Weights of a small GPT-style language model, trained from scratch on English Wikipedia.
Architecture: LayerNorm before each block, learned positions, no biases in attention or MLP.
Each number is 128 + 32 x the weight over its row's rms, rounded and kept within 0 to 255. Layers, rows and columns count from 0. Numbers have three digits each. The size before them is the row's rms in percent of the matrix's.

# layer 7 attention query, 256x256, rms 0.0697, rows 51-255, columns 128-191
122:179140139093089144158131132137080105090144102151105104082164226159158116118137150122166168183128085113053058139086115089100175070095153113116138114103161128104105167146067182093135102097142164
112:130147160147134142140091085096166125145084156120117107132054088114123122150163095114139146219118110133129180140227128075194156133091081140123119103106136104112121129089148102156138122122124069
111:193126131171105176083154147175154114065161170192110187104128193094086123165086126117085141104094157152127101156068045082131110088161135200148173153104088094063136138130084093120113127122150192
117:157114161073124143089163186115133140086122139070168131173143121163155064106117107115103089136137118142110161130144133118099097178158140160139050133126193179172118122088149090175126156175146146
111:120136118071152127153151120126133127150112112134069111138158182110124137170098174157123045018114133117169132083108122132076127195158124177152173172125081112122145135105161089219112083173099121
114:141166196156156157144093150152132132101141125137121108151057113156145108072187104089120171203133103125103167120138163128109095138117105088099080103113141185169115161133103163128148155151126148
122:095161181067138122118105148138098134123093126121144131110085095165145068106116148105067142157109141116122119099156161170141127206163106090139078104150196149127153134100165166170149160133086097
111:118218085154154112147152088139159101179126160110137073156124123120108121106109147185136135062118130119207148108146098150088141166126111128126127165076058113165123066123126058167103126132089138
107:088146137141133078138095112139134151138120132110169125154063054140151155123164125101102158208127146125123135135186155154149149188116120100130093068159171169111149121118163143145114183141110100
121:171161145080120109113159161139134074113158089173117093168204173101130108079157163138203160088152124130162083063095096130090058160092139144085129088123090159147127101114128151156120151130092168
105:087103063142173063112105124151152113111141126116133136138143144134153097076166115103138186165108135157104156090179167126120144151089167111108183102147119133120126116149122177127158188120107134
103:138132153125099140115129134203163130068173111148145146152139132117122144069145130123147150177159117188094131169082102083164051072097142119105109086124200149110134156130104124045148136114121168
109:130122082199095137146149132118139107142112165152147130108139079105111195124129115128141177127125144120108099157103118102189125071101121126153143118157077069138112101158132106093161135129161175
073:056163154155113062110155098144093128175107151122099104177153135119086143106110161150145166119176105121133081073116092138174079077150113091126146089187137102101152090148158190124147121111115124
086:111148114068133042101108076163061137140121129079119130150079123086139116089133132164158154065195149145100105153134129132134139124115086181150123103096133151111120124110133134191162178125085125
085:101119128140167141135136127134114115084120167109170076161227102182115158140174133205133042162131111132096163173131049146079100147154118103048144129118149144117181131155160140111129137103131158
088:066135092058106091110094115163120153175126140134169142131097090166142124121083129120152137124150085078091105176131081137108116070105141133133145143107144150109118123124081142183150134145150133
073:138117142153113174086131119135174154143148131086101137146113170142157134178120082148140103126188093162077116156136122104140130112074106151178103155121066144124110098153123133136107100127111140
066:033124087140118051130118090155094119131150169123066041121083111110082187116123135123168172088119142104126088096101142151128139173130131079145081130135136170121136097053131185111066125099187138
081:201109112148143184126125126108160135162115112189105115119180142188110156141111128121192144170130128105120160153134080141126087151135137188153128165158095123093099195169145172091106086117126123
088:100127073180118075154178146150102105122094146114076103118079196170100165095141118118155122105136136146081067113156172140101158117097109081062135136094157137094182157169093189130169155106120149
076:105203146088157111118152060162098116142083077158057134060150160087158186184043122162155165117130069205128074128139160091117167100114077166140064162088090071099135138163143142096161134175088122
059:085135149137126083101120004153110110178093135134087100116174162096181125137131141124169187087150116139156066063141099170043123128053120184133161110099117132087141153109151111090147158194104100
082:105106173160152099120124113143174130122143158126116183167076108041154118198139159092105126095187150117106132088169111155121128209137162105117129185134104182108085094124082066127101141130151137
073:150049106149173131057101153145124121118187111132091124132107128081096124172136131166140137088096162133146173102173141096144101135149131111162105112104109144170095089121150142127048122159151168
081:119152151104095141124146153150115144131121103158099139076088146132147112098118129092095188133094139145117168117093152128153129104135125157139150108094172125158099145148142127197096139153132130
092:155197093160136118123171178160164067118103097165179124155111196125094065111125133089126106130116161147129146107105136103182135096111213173093178118174148128139120147065102192137170152117143111
077:098094091104152184086146152127160108168140145114119108146121131113203071082135100106137095174161099127127084082141091140231101140127120137146143152105096112113116062163067152160161159171096124
069:145139138102092154130114175115203077097121140092157154181126149124145054103160111114141040161162194151111130149126097080115129104165129128112167144099087138163055136103122151167179106120091117
082:131123128120145138119073151114137097157156127105109217144108150124176034114114050112139098151113173084122175139148153091139149105093117157095121124124124137126077136115105080104154121127093103
071:033144108143139046110098082153097084162092201111127175117142129141161085068093131151120141155131125105063097117125045125130122127106090131130142084167065156066113102124126147105176141111077131
080:137150149178107115143123109104111116127152112097104087076005155053176109149173116136131135112107141184156151086121176118116203166122161100127136128078114180119090120105080115100090148128163146
082:161152105133181118084112135111100138121150133149067135118108123122131142130179155135156088129160130142119170118163140104143128146098118149164128183090117115143145128152135101126145077131141193
077:028133114174124052123175112119085098120096121179066114139182127129175136109122095127078122066116152076119155105154096127099154143145133112069143095105061144131120138135133105093108148131123154
073:247161124147116211130134171095183161125187085177154117144109123134073110202099142137138078146088129175135161156123093131141088140118158177136118155151179130136147180096133125145129120176130160
088:176189139099122195131138200113147131105098117103174135143099093134133125071131076119116144177094114169152157171141143100104137079175146113151116136109150116137107072132105127127138100137116084
083:043085131094136102131081132115138133152141154139171097166071137050168157139145189103138143114158114130101051047113106120116146156150117051118136157105142139127128103108136120117122162129106078
082:154051159142082130090074148169111151159139166134078144091076124115128115113119124145076093098103121096157103168125115173123168124114104118140101143153139148164152161114102100179052136131168166
082:028100101087127103134109103146142063149170154127125134157079109112217094117141169169096141083151143120126067108156127119101121111090120119131136106098118158096121126123115096131136144103133147
070:161156145110147108143137098130106140138146089113103131046079070102110193105112152113154161138099114119154141155134169081078138140091144155138053140141117100100150158104164138069127120186136120
081:114126082142153133114134159134100104089114118109127122167126163169153054069091107089142124153140121128181140076093111108152121137101116175129174085112143128110148131144073146135198152129063111
082:128132145158174118131160136140083069163131156128099157123164182210117100126130172154157076094085105055121156150134132159153104117077083151132093117162054144112141172178118147077116097107079165
084:113103103108154113129104213146172130086165061118204150151102076173032096089131129112125192186155144125101073127079142119156110068163130111100137098190186137088169161113103127137135137115097060
064:181110103129152178153142096116143143084162126067140153151134143097162097175166137162162110152198155054120145148124173122095088145156176103103129108147132144191143094115121105147108122114169131
081:207174161123209156100162150078119095156183125188143090163133109134104152121140149146181073130116122203140172111152150111157106126146122166158126076115138142101118160165159093103087099161162113
081:150148120127141109094120102156109127126146085100156170147100124157138107132118097101126167194128119107151094161134141118158100100125165186165181167107160140190142116125071132144093142157154097
094:098129153072086136108153178114145148150099152147164098154128100183070159180144162173170082137118111159144210175115188125127169129122107053141176124164101093106143102115172115094159103084087077
098:180194161150112087171132075118170140134168059066099121144178107191199100095125160077099140185141086121091063122154171167108104157109161145110167071070125144116141175110131120105151097143189156
092:126093140148107078109132097096088178123167131053159089124141169159115094103172140135102081206129151161112073072124125101051119091147097109134100104073141129156079148156155109086115128156116105
096:140159065048132148119138163146122133135127114102097114154170069101191154093100151099098117092140113141113084190152154144152100116142179167125211143093112089110150140078143156150120112086133140
093:160072090151130157148151112186155147115165114101148139132109077077127157088139097112071121155115125124102074136155166134130117134129113164237177140103123129150082151096099152107083119140154087
089:106099160090157170144093146154091075128129147151129191114089141104114139155158116123138152080075087101146126161176142187122164166159157188108110124125089087171204157120121145179127119114154152
094:132121087091151119132091149084113113095128168134174159141110104117149145136192101123165089097202073160133133177135093171150097143078142142128136164114161133188157107095102104126183160096120081
093:137157165140133119095185108129110156138166120064102115112096175153082155200148102099109127149112093165077063131151128154085107118126137182140120159152140113104116166124098146099132127158156091
088:096098208084074100126157138117171120159142157132129185104142226170113103110192120125148097176125155163174158066144131095132173171140116149079145092122054153147172136112112120126143126089038109
095:148157093117133155119179172127103158145079138087121119104204100127114158100123121132130102085207149149115132135089139102127166115093129106140160157141113154110099088142116136134145198139106122
092:160157167094112130134165157112141126143188145114142197129133082113146136102112119130152135156171147175108100165143077116202123134115079107101089150037179201179143194169110107115018185088090165
089:110164181121097164126118154130189130120100132140065146191095187143152120170143164116094107088174108119150141155161130210103087170121185149125131140116093151130107129090159105153174153085146134
100:134114172127087102133159106109143071162134146079150136151098144134119146089123130143103135120117089125100143192100142106132133145110137150152132105108142133143111090084147100166127079128219091
102:175144103144144141118082135092168130127174130164090203110143135122135104137089130136146156165155147117106124142120056138134127141122113144100123100081148064169147102142179143179110139136071151
099:140146127042154128119149127121053117146101144192202114161128099087074150107138087134148147113039122093165097138107150180164093111109116200129118081137145147220184091123155111172099106121127075
096:106101118115105130179092126139144117109125180078139144153126138139170171143127156115168092150122104146094112135177108152156114112126097089094146133064132104102134113147150112100164132156122094
096:097144133194071113125108098137145137126120107111121127140125139205095133148120123112152169184134095125074121135116124104118061121110174094165192111125150166083063119085129066116151161091176128
086:124144092094151116155090118070119127099104160110083155096168141159051134179148147111141156110082154131163159104088138126128185132106073164148098106197133109136141113101109156161116147127063085
089:112142092117158116176065111133138160166111113071150143124105143144148118131058113118131161080117126084119104095138136142056173086157095100073117122194146108178166138060135161134184132098114117
100:122115106139143154094091083075100114102117170166127147111171134089081171163086107172137122111084123122158141110136135161143142114186116134118075129153175118118137025142132136124126161185060169
098:141175158148159137147130159128111130106134165128151154185142171103140067118141148119111186139185132123108112164079136120180114139101150136103084140084217177136159188133162104131131120109130128
093:076085146137125151108129151163169128099111109136216085162115103119169140081166138101132060046129137163128124179137172141173081158117141157145148125068112124106107158097068117112127099112171109
092:139146089116083139106155069127095154128117156101058177128179142103113130174133139159161108165147123169125146127129074125150120141101147115124094113158217108059144132151177146114117128142082167
097:113118145149149158180110145157087134107169165106075125106116104069144137151173121117110062066122117171093139148144129100096086159119141201145136149091103099100110132111064117138176129186173112
103:109124162155100122166134128153125070153145150087078161114112083134119136126233130091106095063115112160140155113158089061165106145167162106122125129074085111125166145133103129116134085148163102
098:086124106149102099143112194092156207154165139097090173116099130151175124134134202168140143108173083100098085145132128120098029160103163172101119153092089050135163102122135114137092097148174109
093:133160160163124126169098169101142141102152135132137155174134124139172077096160134127088098110164112190156160140177058103094124158094110081078088101141121177140143175182120150069142132105083122
087:110147142136115194086196166098150129127098117111125159100137143078078114142129118160126109128135165150150125100084095114169144136086079068104098139116145157155070106150133125147058147148136129
102:107077120102139159142146121170111115091182172155175139126132119059197108083168068146111158124117149154118092071098098116212103152110117144066092113124095129145123161202099144142095084069097132
097:138070133115144131166114127139190098166158139072193154157146090133215115117098127131144140135112131114127125061126130097171107171176052089089126086086144169047169148073100181091150112126178110
096:099087177126174109123105068174139120145106117148093188096111121128096151205102110102116155147106183131120165069108152141076154125145112126061145074137056108150092192147095189151148142160112098
099:123150149115110149148086143141158089103187082167176092144166165145111163145123126133090184099188105109168162020051118116153088169102191083101183150131144100119121081118141142119149121127077123
102:132086152104063127106116207157122133094139114167119082135119153111095140082145130103117135120102141060113120113177117173073125124093144159046140112126103092158146119138159192124078125088068087
096:122146075095128110172140104166148128144071093123221083142106104142073160137095133164164117164130097128160144123171187121168091111166156144150123148078132092155054121121133120069136164164188152
119:163159143197109140080136163124107160137138152193111111087134083097129110166130100141090122131112109119142107206096157107165144069142057150160113151117128107126135130159137117140116113106157136
094:117147068103135101137177145148104141112134103162188073131166118135169079091141168117030103122160091098194171045134140106135121160123184139119151113127135099121082130115095107075165156128134157
102:147126150121124164108157191142138089165168119102141165175059102138105153135112092127143150157153088147131165105131102124191107102194098157136120101115083122145119126154100119164128137131190175
107:093093091118140110086058112172104133079130131126156111067125126120146175147143119084153142149098112161064121186101090139147125123081157072123173089126164157162154155083138218114110163108144136
110:087131123096139144135142046124118171174112150095166132085149129149187116171150180099159095118095094130167149097191131103116106157193082122160140134096115164134116071159105121095152119185184163
113:154133126085133150144112127125114109097145098086218100169097161103111160103167095109148144131095160143106169020112129119148117171074172105111151130122176122173154142138098137130099170114083150
109:174126133110134130165172166137117148150159077175086152176092152200085103130074192123136138126122163131141113160163107138136130110143092169113114126114152154204121143087125143122071136101178100
109:138106089112075114150122182086171123091087129100108157142164080099089108124183101157120147105109144128144087124115147111151158113094103136139066144112122090147120089133101118157208063119126135
116:173188144153086139107165071123137128156108153115104129173169176114152158110171126126141185083111145098138097139165109102111105120113108079143089146132059062071115092124078108174160075161138161
118:149130141118150146165092104115190111173137109111141157095100127155131125136104123152111085139112129116168079123114160113135132062166047116155095160113134162128118040125164043107148092192167098
101:094058120149077105155116112110114144128131158101110128190149081089141185105131068162132145126111134097132155154140129075108120128153074154124108179140112080126137108184142145153151072087082136
106:150080114188149117116128113123107129079161168134186113128132148110199106116118130135082041148138127150112142111130102087126135126136177148127171100105136114134103157101151100132104215091128084
116:099130102110149093136141146139121117127141103137160145138178181128154096057096131118129155066148149139157118135101099112162121160107148094114178078142182172160102106095156112118076170123108121
141:154079112157127104064104142151098131080159162122126176158137139127141124111150121112113192143160174136099116102141082135110135160035165074134184127149090110129208122131149135128182143137089125
102:085125107167119108106084136124133104136171136168141196109159125126187112103141154145059102183155124125097132121121153169156168127132175135131114099141118167159134139115176120125099175138141080
109:106069133119159093107123124107123143157110138070135122101127120122132088131122162081109120107093130159200134129100114154120098161147124126133186153149121133203101099145130114171100178159162078
091:142131104106085221102129143176156073109189117143121198130093133140144128087142157141111120057085095117099129190142102111189129120189229159131154108076133155117114134138089139090091076181175144
108:113123100177104077066136139134111118093110151119120182095133113120132109091181103112108127148120145135115129153128102178173130149081147118109142131153145094153121147095107172173159146100094097
110:112173110151117109108108111148058162077058164164194180068191095109157139155136158097126189083085073136114124159111108098139114122121123072104132124137172166149124090134109124056166145096155139
102:095111089191141113119144098107083117083152177092165109137134128112133145097144098126067157141189184154159157063057130122107127149114191104155154148161115127111154113113090138102161104099090130
108:154131169129110130148109133104158103164160120133078094191122182183128127126124116101143077117143171084095094110159163206089105131123134162119118139080129073137099150102156160140132111100095090
104:129137165070129146124155151145142095121159155119207186089125137057205099124162149113122105130113149153112131126174070130141085169070173094127151088107177168111102106121133115027163182190137194
110:073140107195088073129125089143100138143085159112127136141201133093165099098122154098125187104112122132160135179128093115163136073113100144139141134148129088133076128144145105128169115137148143
096:099070146138081120163089062141159157127121123101100134163088121134147061077070148156189131085101117150120148176184160155098131143133121069125129131158140111125150142155158210167100156074125095
102:144125124149081115092113098104134125119108147091061166133120084125129099137154085128146186110138131109118186159111094128122161119101101097172067127147068111087184092150091136169164092145097150
124:121180161083129094115117087124094154160054151180128135182204136122166150198108159120145175086141103120138089117110112109120120115139088155152110136079105129105124157161143084144148073190189145
096:121203143105127130120156085173150126121098122177183076098097134146129058136136138162130056153118139145170160171127147152109111156071104109149158088117168180155080137130163160083104101132101093
117:103093196064120121149136169176132109156184075153116087144119127133120144146048162113162162145155123132169102054153138132129071151148150175109137126133099142141183178143185142102106170145149140
094:147097097141092103126150111043163121096153144091147133158143128072156110134148147164104091131144123096161165126133113129164092110149121123131105150100154125081127143065093105182202079179098133
087:100133136119095115131111153067114103105113145159102162161152120103150173122185164146133192132133140106186113137087105115128083162082153154190109158111116110153205160138147061178152098138149183
090:184073183180107148187128132128168125075115080149179127087082149165159117177106169105166134177138198086156186108102122162045115125148070097113112084144169069168152136100209125112084095155153190
083:130122154083110118151109120150137237135100119096092084120115163157132101135121099110111089094066179152112112101141097200154121133147128176121164145120058103192135150143123128101132112103069129
089:117102083153177145110173149122123182076173104075147074171172123151178089122075156122110105100156125083058084117128131105106153124123100104133156104145117172146087108158142120176105135116124099
075:109135129127143048135132125136114199091146125161141126108107138133116148114132111108142175129099195158131076132116102125140182123098149143110162044123117063073134129088180172126113141090104116
079:128146131103122101109094116074076137158096117166136100169161083112120132199153134173100184146141122144115149172149094089176110144076147172118166146110166146121143150150105091151175159135053147
083:125178094087115159150175141099172120121129152138159086139099181129081077127165189111119180066188084154182124105138076068137108121061201094135076112152137106095128143081122083136163151191107124
081:107084152079149130154138149140114140161126148078121118107114157099120102103110109130097127114081121136162099129149145147159088106175168129117100131187123132133160128102161126102074129099124074
077:143128102185111153177097100144149123151139206097123132104116140122074062142094095117110140063140122092082150086117087142155136144133154101152121148141183148110063130105130133148067178179108111
079:152107069109120127086182125084079113113206144145124124172210121122131097108156183135138126138144135148041119149168117079168155127133090178093142116092142120090113169174098121193195132115078112
077:084084111207100126151147119059119109136137117156119127074165132097097079199128150081132144100143075138127084154083191128159136170055168137156165168160141091079169145143151087170087120178161156
089:140105169176165153157083090099131128132131108123148098118118161176111157149117123172130183121117215114140140136113073088046118118106150112121113090134183146183085084093189068088139134104118145
081:038112135079126117125166146162081110163183177078085135140083108077120155143156154104137130150108095122163141144115179119153078119148157114118174188150138114085181105136141113125123168176074068
081:101122096145163178134117081125097128137154144178132091112122116107050107138178068155121071112067095113114080160121204148117120181111111129092103138141106104111103124168144124122137107153127101
081:132151112040102075163126146140149148123120145164167111151118148126093156062140074159137196143082179129087100137099113073142160106072152129062121083109134108110148158126089102143110108130107130
082:158169098119129139168045083073088076128145094131085169166140127102140130106128079174158183110128171128124151141157132090169127198088148149125062077197108126165152138141124134101113077088104136
085:096071134141080115154111117149107159109149173118125112131127138153126129127093090157143119109166149105062098133104117146086172144089090140115139076120098132096117111081164143150148109106114087
081:131086118121032110202143113097137120137104108099140110100117159183079112133187113142100086073085155182090133109135155152113127190121149160120097153157090084148160157160163145142116079062096137
084:165133100087129094147111141098117198103128148096110092144180147104094104081149041145112159123125103136141105149149130077159129104084106171125066131058117143129148070126106124115140137096107109
081:132087097126122097189154161071138103141160132082118140110126210131099023085117179168140141094160170143221136094130073105067151194127160102100099125089112126110155137116163132074198134113055119
079:121106147137171166130149119156087102113190186135161134126123087125073157103101153137170102140147094108152097145140172148082119124105130058107084120139126142050123061124168164100127113152134116
090:126126156199111164153167079147075116132104169195161152142155135095127131161156102108136144157083101146112160127126181130170157140151128076153141116199157149130131170220110125141078153162128136
079:116075103163089135128060156145122171095104140100152143190157079139115152164078116126133122137186143111056086134121113187062150146081120119109103128144141181132066086108105140190105108119149167
077:114080122133109155165124105163096101083173174058129196137158109111110208085094098193103141083084156112156163120137141129125112124185130054079120086142114188156166128134192148094063146096106139
089:118121127112141066088137188165136135118151082169145106131142118136139136151079165160159168134152148112136185150118131077115099144122177127088096072175156108156191134093185079178178147116162122
086:108133140092127109100156106040157141102160087222124129133122121119182152120157160119112130189129079132120156158188101118159130059111148159167157143089152083111165135141146112161185191114085109
085:095080154161124129096138104158131145110136111164160130150150129122081149171226101128085087137044163073149162124090159103106121106134098149157123133134146152116137111120134177085077096154106140
083:153103145087120129159099115145117110070067096101148129103100141157132149170128098074049144151141136123166103147140151201129124075136148177153143101148145114125222116110128195096085124122137108
073:094157125112181159081106107124130069157144140181153126108140082100104138075110114132165127134130091094055138165171151114174130062084098132157105189120164125109148109117097123148143162175122112
080:132133156119164135156124156120147064160131199173096114098093115086110130063146097140110093144107123093128128131173170160127118073155128086188127186179125126143144123092095121080090153195207137
073:114139174168155117146147105104188083104121109184146137094148155080090129085149146151115163134142089127175115135128115131082199130080213089152080098160201105079106089110093095106145119154139137
087:164161159123144159117102099100145100144107164192131198136115128146120161165143154114124121170080120139169155083137083084112091122150078149155113135099154186187164148158152105059096075171123141
099:158124104104105204102104107132144091101146172069143183097105105130144094124067094065073109169146107124147119186160113102205112106169135122104072115088095148102139136173142091131093096174158121
108:138129123109138138138136172155151069149101137050127132167146159132129107128064131163105159046070131081146149115129119089100146113178092088113139146163098149064155113115112116129121180135191111
099:113100153086122204112147086174191170118100158105138112111102140039128100173131116114131087091084139128139109220133118120117095098157092130158160078153130130081190124094159154130124112188146107
117:167131145084139166105144100149177112143174123122097131156095162115158114078101130162120077104101089183162202150139097095147165129122162174096129137064165165166134157076078130126099128109114096
122:134099132113182131141123052161108146105088123119142117098094112096025181140129138098143183101140139139172145156160158150141112104094170132075159152108152099139170192163149098104104106155136138
129:131101113155135069135148181139114128046150098107168190068106147109106195140148106124126134196114150160150146136106170132127158140110145119113137116147151107133146081090128156119118117085100125
125:134139132072103143130145102146126152114189088120134149085103167088167128109130143113170112174123154150136112132149157087097162139136214184136108116108132096121167118153109070104137175181161115
107:112166069153124122174129136180072169105082165064170085079181122122133113098136103150145139115126149146126106102114120077143130108137103082152125131179164104177105141102148109091118151113151166
112:170159178071113138145124072120149121121112080155119112147133155208129112144139099090123144153121167081114131088120160105058137108160079127153088110200126125097129119106176130132070120120157099
115:157112111063178107135162151105198154128200070153087141113071148186148129103085110132123118104155086086111164114149157172158077105104194153096176104154128121146126142125172124126153112136106118
121:065073121151132132139085081113124148082168132080109125085102122130090139084104144139061064103186177112092148138174164129103108137140139128132131115149103148123095127128148156090151149124063107
124:138159057135151129081104147129164135073108141133151153102119130129135143108104164119114097118118136115145147144143097173110146154107185160118135142125092100237107148190120164057175087140086142
110:135145124118131138152099140180151095116077124170128128137159109175119110141138122100114131117163121060080111176146108167100166117140076125107098103122124148127073147160163150163140130108120090
128:137086095139095136161084125157103129091235146080171166074061123124188171100136130079134146204157122147095114162131132119176146106137189105121156100081152135144114130123113150112128131113137132
120:128172127121176106185078134085127097100102160150107124140136167130076123201118113137133109089106088107134100155122116184110167131067146176110149105165087093112148111195132136149207135112083148
133:147106131106118104110104156145119091101143143112125146131210155091117155104122132130137144148107131114103142131081061154105100118052137150116157151123082151113144155179119137057200091112086111
133:208095099064153134150096152060176148114227109119116115089103164125119145183109144124125080216148113134123087131187150107117165143135139114112177107114145087179166130147144117108129167109167116
120:192166119141142127113182180175118122158092153146086117167204164153082118116063169113138209097088114122195132117118037128133146138144120136136123133083104169108127114111113063137143127119145196
108:110127120133133124106121157097096103126146067144149141165143139122093102125134129214144163077167143153173121128110128073182095126175106092111098110143151068090121068086113143170110115149151165
108:134136094164180127113074117137082110151141110113255102100093096072144122106141101120110140140096165144115159103137121132137176140133090100171063117155122106183111086143137123147133169073145124
122:030141088194149070133120131132142150146125163120116182122159156181167142167123129106103130140171141065117120150131148150085133141119113158153139167119134165071137115109130132139186132089091094
121:135172113093168109176147143055155102093091108131081109093121139098094126153141131126130115145099156118070121083082187119085165097129112136148116154157132060138076150190097126132128151106139147
113:181119105181139189093080139126105123072137115154152194156110087128150193088087148082114184181146066118094135164118058150171126096120145134143114098101157174133114105178097055195170118092056186
113:167071100161122153139158129113166143115186169074131155057111143092152090171084135142107087138117116194089077162134130046154186109190113132103114135079176122147164166066137126079132138149121106
143:051186196137095071135187164137094116231066088182109066152183139155111086124156152185168163052106109118148113054113141126090116112115143150192105141174095124115095140099125142155123062083157177
117:061143141162172155116201082145117139155075131112114124107117145073076107144147104108156175057126146089106137191162156135104058118074098072138129143148132152144134137153143086159110119173151159
109:130140103118142116092165094186166132118133115102172149135120152104122140136155110086148131152134158151124121147086143102114071165090187139135105131141133120120108153061061147132128090148192119
127:137175125096127179141145150113078134150081106197113077151130098144082162115164133121149137093159140132151125063089178145136062155047133142124098070150082094162143144147137141166120106173165129
133:140106116161098143091135107143140064135112165146104152142143103125169093059092090116093146135144126066104138101113097116159093079151097087178113079149083141078098113127148098158173153127138124
111:130120123138085092130115077119126106117122095082115122162165147127109073146146126085076092103080145148137124106131141117088154116128088108169126073134143135134132042055101144122155131109111154
114:152117166143136150104147123143140104131115170132141126145156115094043152176124145129131167159118108109118072124086124145086125092113164125147112181100156123118095114075163135088167084140166161
125:130100079142158137145096095141100111094139140123088124080136146125158114096107161108035053129106104137191146114144156166124126141123124117118151140110124106151102159162146140140141170115079088
078:152181139104136192112142122122049169148173096134158162065126072161123151093074122115150148150114138098101096179127194182126139125162178133126143066085150120129118120114168092147080083098131114
082:085111137138182052148099101160096125133102138138171074168100095131152132142118140167108092166184139146118147118121039120153087117133091090134186100128150197077128098117101148088113129073105155
084:117115142156096077142120141140128126156131110143193105089099127159180143108112096072046163155129143144065129165152155168043108125153135141144147100157108115147049121114173115125113167100088165
075:144113132147068139142211164143097153176187091153099147107092115180059152161170130126100144099063141162183183140100156157122163086130124079169142145101144077158172121131122117166125132095158130
086:124138096155113116155101136158137095152105138134169102119127139131170097142086124136101131128137137130103074174139208136117096153132070110134149133147124153111057103052141140105096157175086123
075:084094146186139127199108167147094124153091126154170128114172182092174118152170109140094148139117131124135100142133153138059132104163083159145130094148094191122040125094117159111118166137062127
079:170115166152126117117195224116133118129130135152112154104122109096088143125093171128152154147098131120151120136123132119160147142164148151130063133139149142120164154119125075110070088165143158
074:145150171135123095128124101128084149089096173052109171147062138088184078102109106154169091133137123110175116099102116090136106102086119134172158098078114156101150127098090147093158125120142139
077:113045044118101122093133142115122143145152146098134129135088092152079131129130117103137105099121089170155138084126160187092119144130179139138168159121089101086121109150070122123078097157140149
069:150168136103128122139065093166121112100080110121116118096131115134146118107093118150157130165115133127172103169180124103158106142141104112077146147162134160087138109044152157114149214123153143
086:137105080090152111115066080123175105054112143102095127138107147090088059176139206142104100162134097118115097076133127132093108155108129153136087175107138106176128107122127175099134165111128100
083:120080132149149190165153128132109080135113182187165103124095137073117081175141125096090112184134121092132119072089148120079108148109077112169166109148074172110095146150146159068123180063111122
072:134128099117129074115129146147139082096115136068111109134113126115140138102101157172078154153108099143081053109147108094142085117126119109107133168111142176161066133103168137098109157101135158
071:084168182079115141119188170107072166127158101105154145140095097152109200133093164149120150127087178146070145160121101053199085147154166179173123111087164166127167150131106062067117096133176106
079:103133147176181172147095147180144054112146131197200123095147079124137096125081121128101151161144102076146078150139171147093110110187134111116144069143083174099105110096214148149091148139153140
084:119132090124169139124106107171121119102123144074113067110065071138094108150096075159115108128101093148101113187116141134095061165124139090130144107123156195112097114071200076119056097154137164
072:101096091085084140143171122101185136117190094072153185147115161159047124117101227114130142128177181127149071089122068130148162118118140116138129143064132091150122154138150132120103107093175161
069:140110137079168083111090080174145081146073123172164113150106090130110135109123125159110081154133155153106175069114184090152117161100113120103114160164196146073146175145136122117120212134169121
074:122167149111121166109137135092106118118141092188103125118142087136094151177129204172138108107089134113134187087164182099201106150119144190114075112148200153106171167145132137124120177158158127
083:141191126141138115098074122076136132093128138086115149104091117162123082117113136188134132109127129117167117132138084100170145076106129125150103171100163066108190061135101126113128103110187147
080:166106146171137149151245156141114141158112102143165120132132118151141127166192204094089152138095146100132210130094130192081128177148160122158145098126107164127094112097169137114038119135150114
077:150075116202121115155097135181081145113070130149100135119109151125173111141200142071109081203118068120136210098121133146104165100157093142085119084136126192170166117119094145108152171088122102
084:150162125068135077161195095173128135180038128136133031113144149117158150114116105107117153112148126129069122131164159146137158175068128104091143132192101175127098172117153160084097174129126109
088:106138096115110111100090119123210130124124112092148109148134090180092111151086120109095130091112141142137133102122115170132119162151139204142116147174128108079133146125172085179089089147126171
086:155101133103152127088121132109131105149165109076049162115120172120080083077132079164119156123056148096159134189122137152087106100090134068162138118053116059119131106101184246139087112126096094
071:063136156214111135144162138115139120110193105158182148080154126125110144154121137106122157097111125143139145126138168185096118163194115103129097102182112069158152145161146104171144134162099096
080:157126123164131168172107093164126103099119156145175145131089150086168076171163159105101134210147123151137166076105059162106211127099082100136147113100141155140109134153161108122199140072067098
082:138145137101085095094141091110135142119115100071157119138093158099109055143168123157139119078093116158128153108142040099201105120100123162132166134111124144149131109062106086161110122125114164
091:098124119091129070139113106120104104168102127077144126136147150148163127095139095123138086116164134156132091100112116112128152072096138118092164147146078105098123165174112215076172179091106089
070:131154126123170106126101175153188137082080097124099094110110092112122138141093130151164121142112115164107118140163163102217090132129107183052098172149224165125161147088127159110189218126155188
084:149066154140138075116155156138113154152138137094103132150097139063132130137146166102120119136118131082124175075098056143137130137124093139141102110118154135138135163120120141126163110081101161
086:132144102153163138153040136097138108122150101159188112159195123137149082174144118137104091114177182108151130062084101152115142138139105108136140103156100155152148110171105074115131086074079149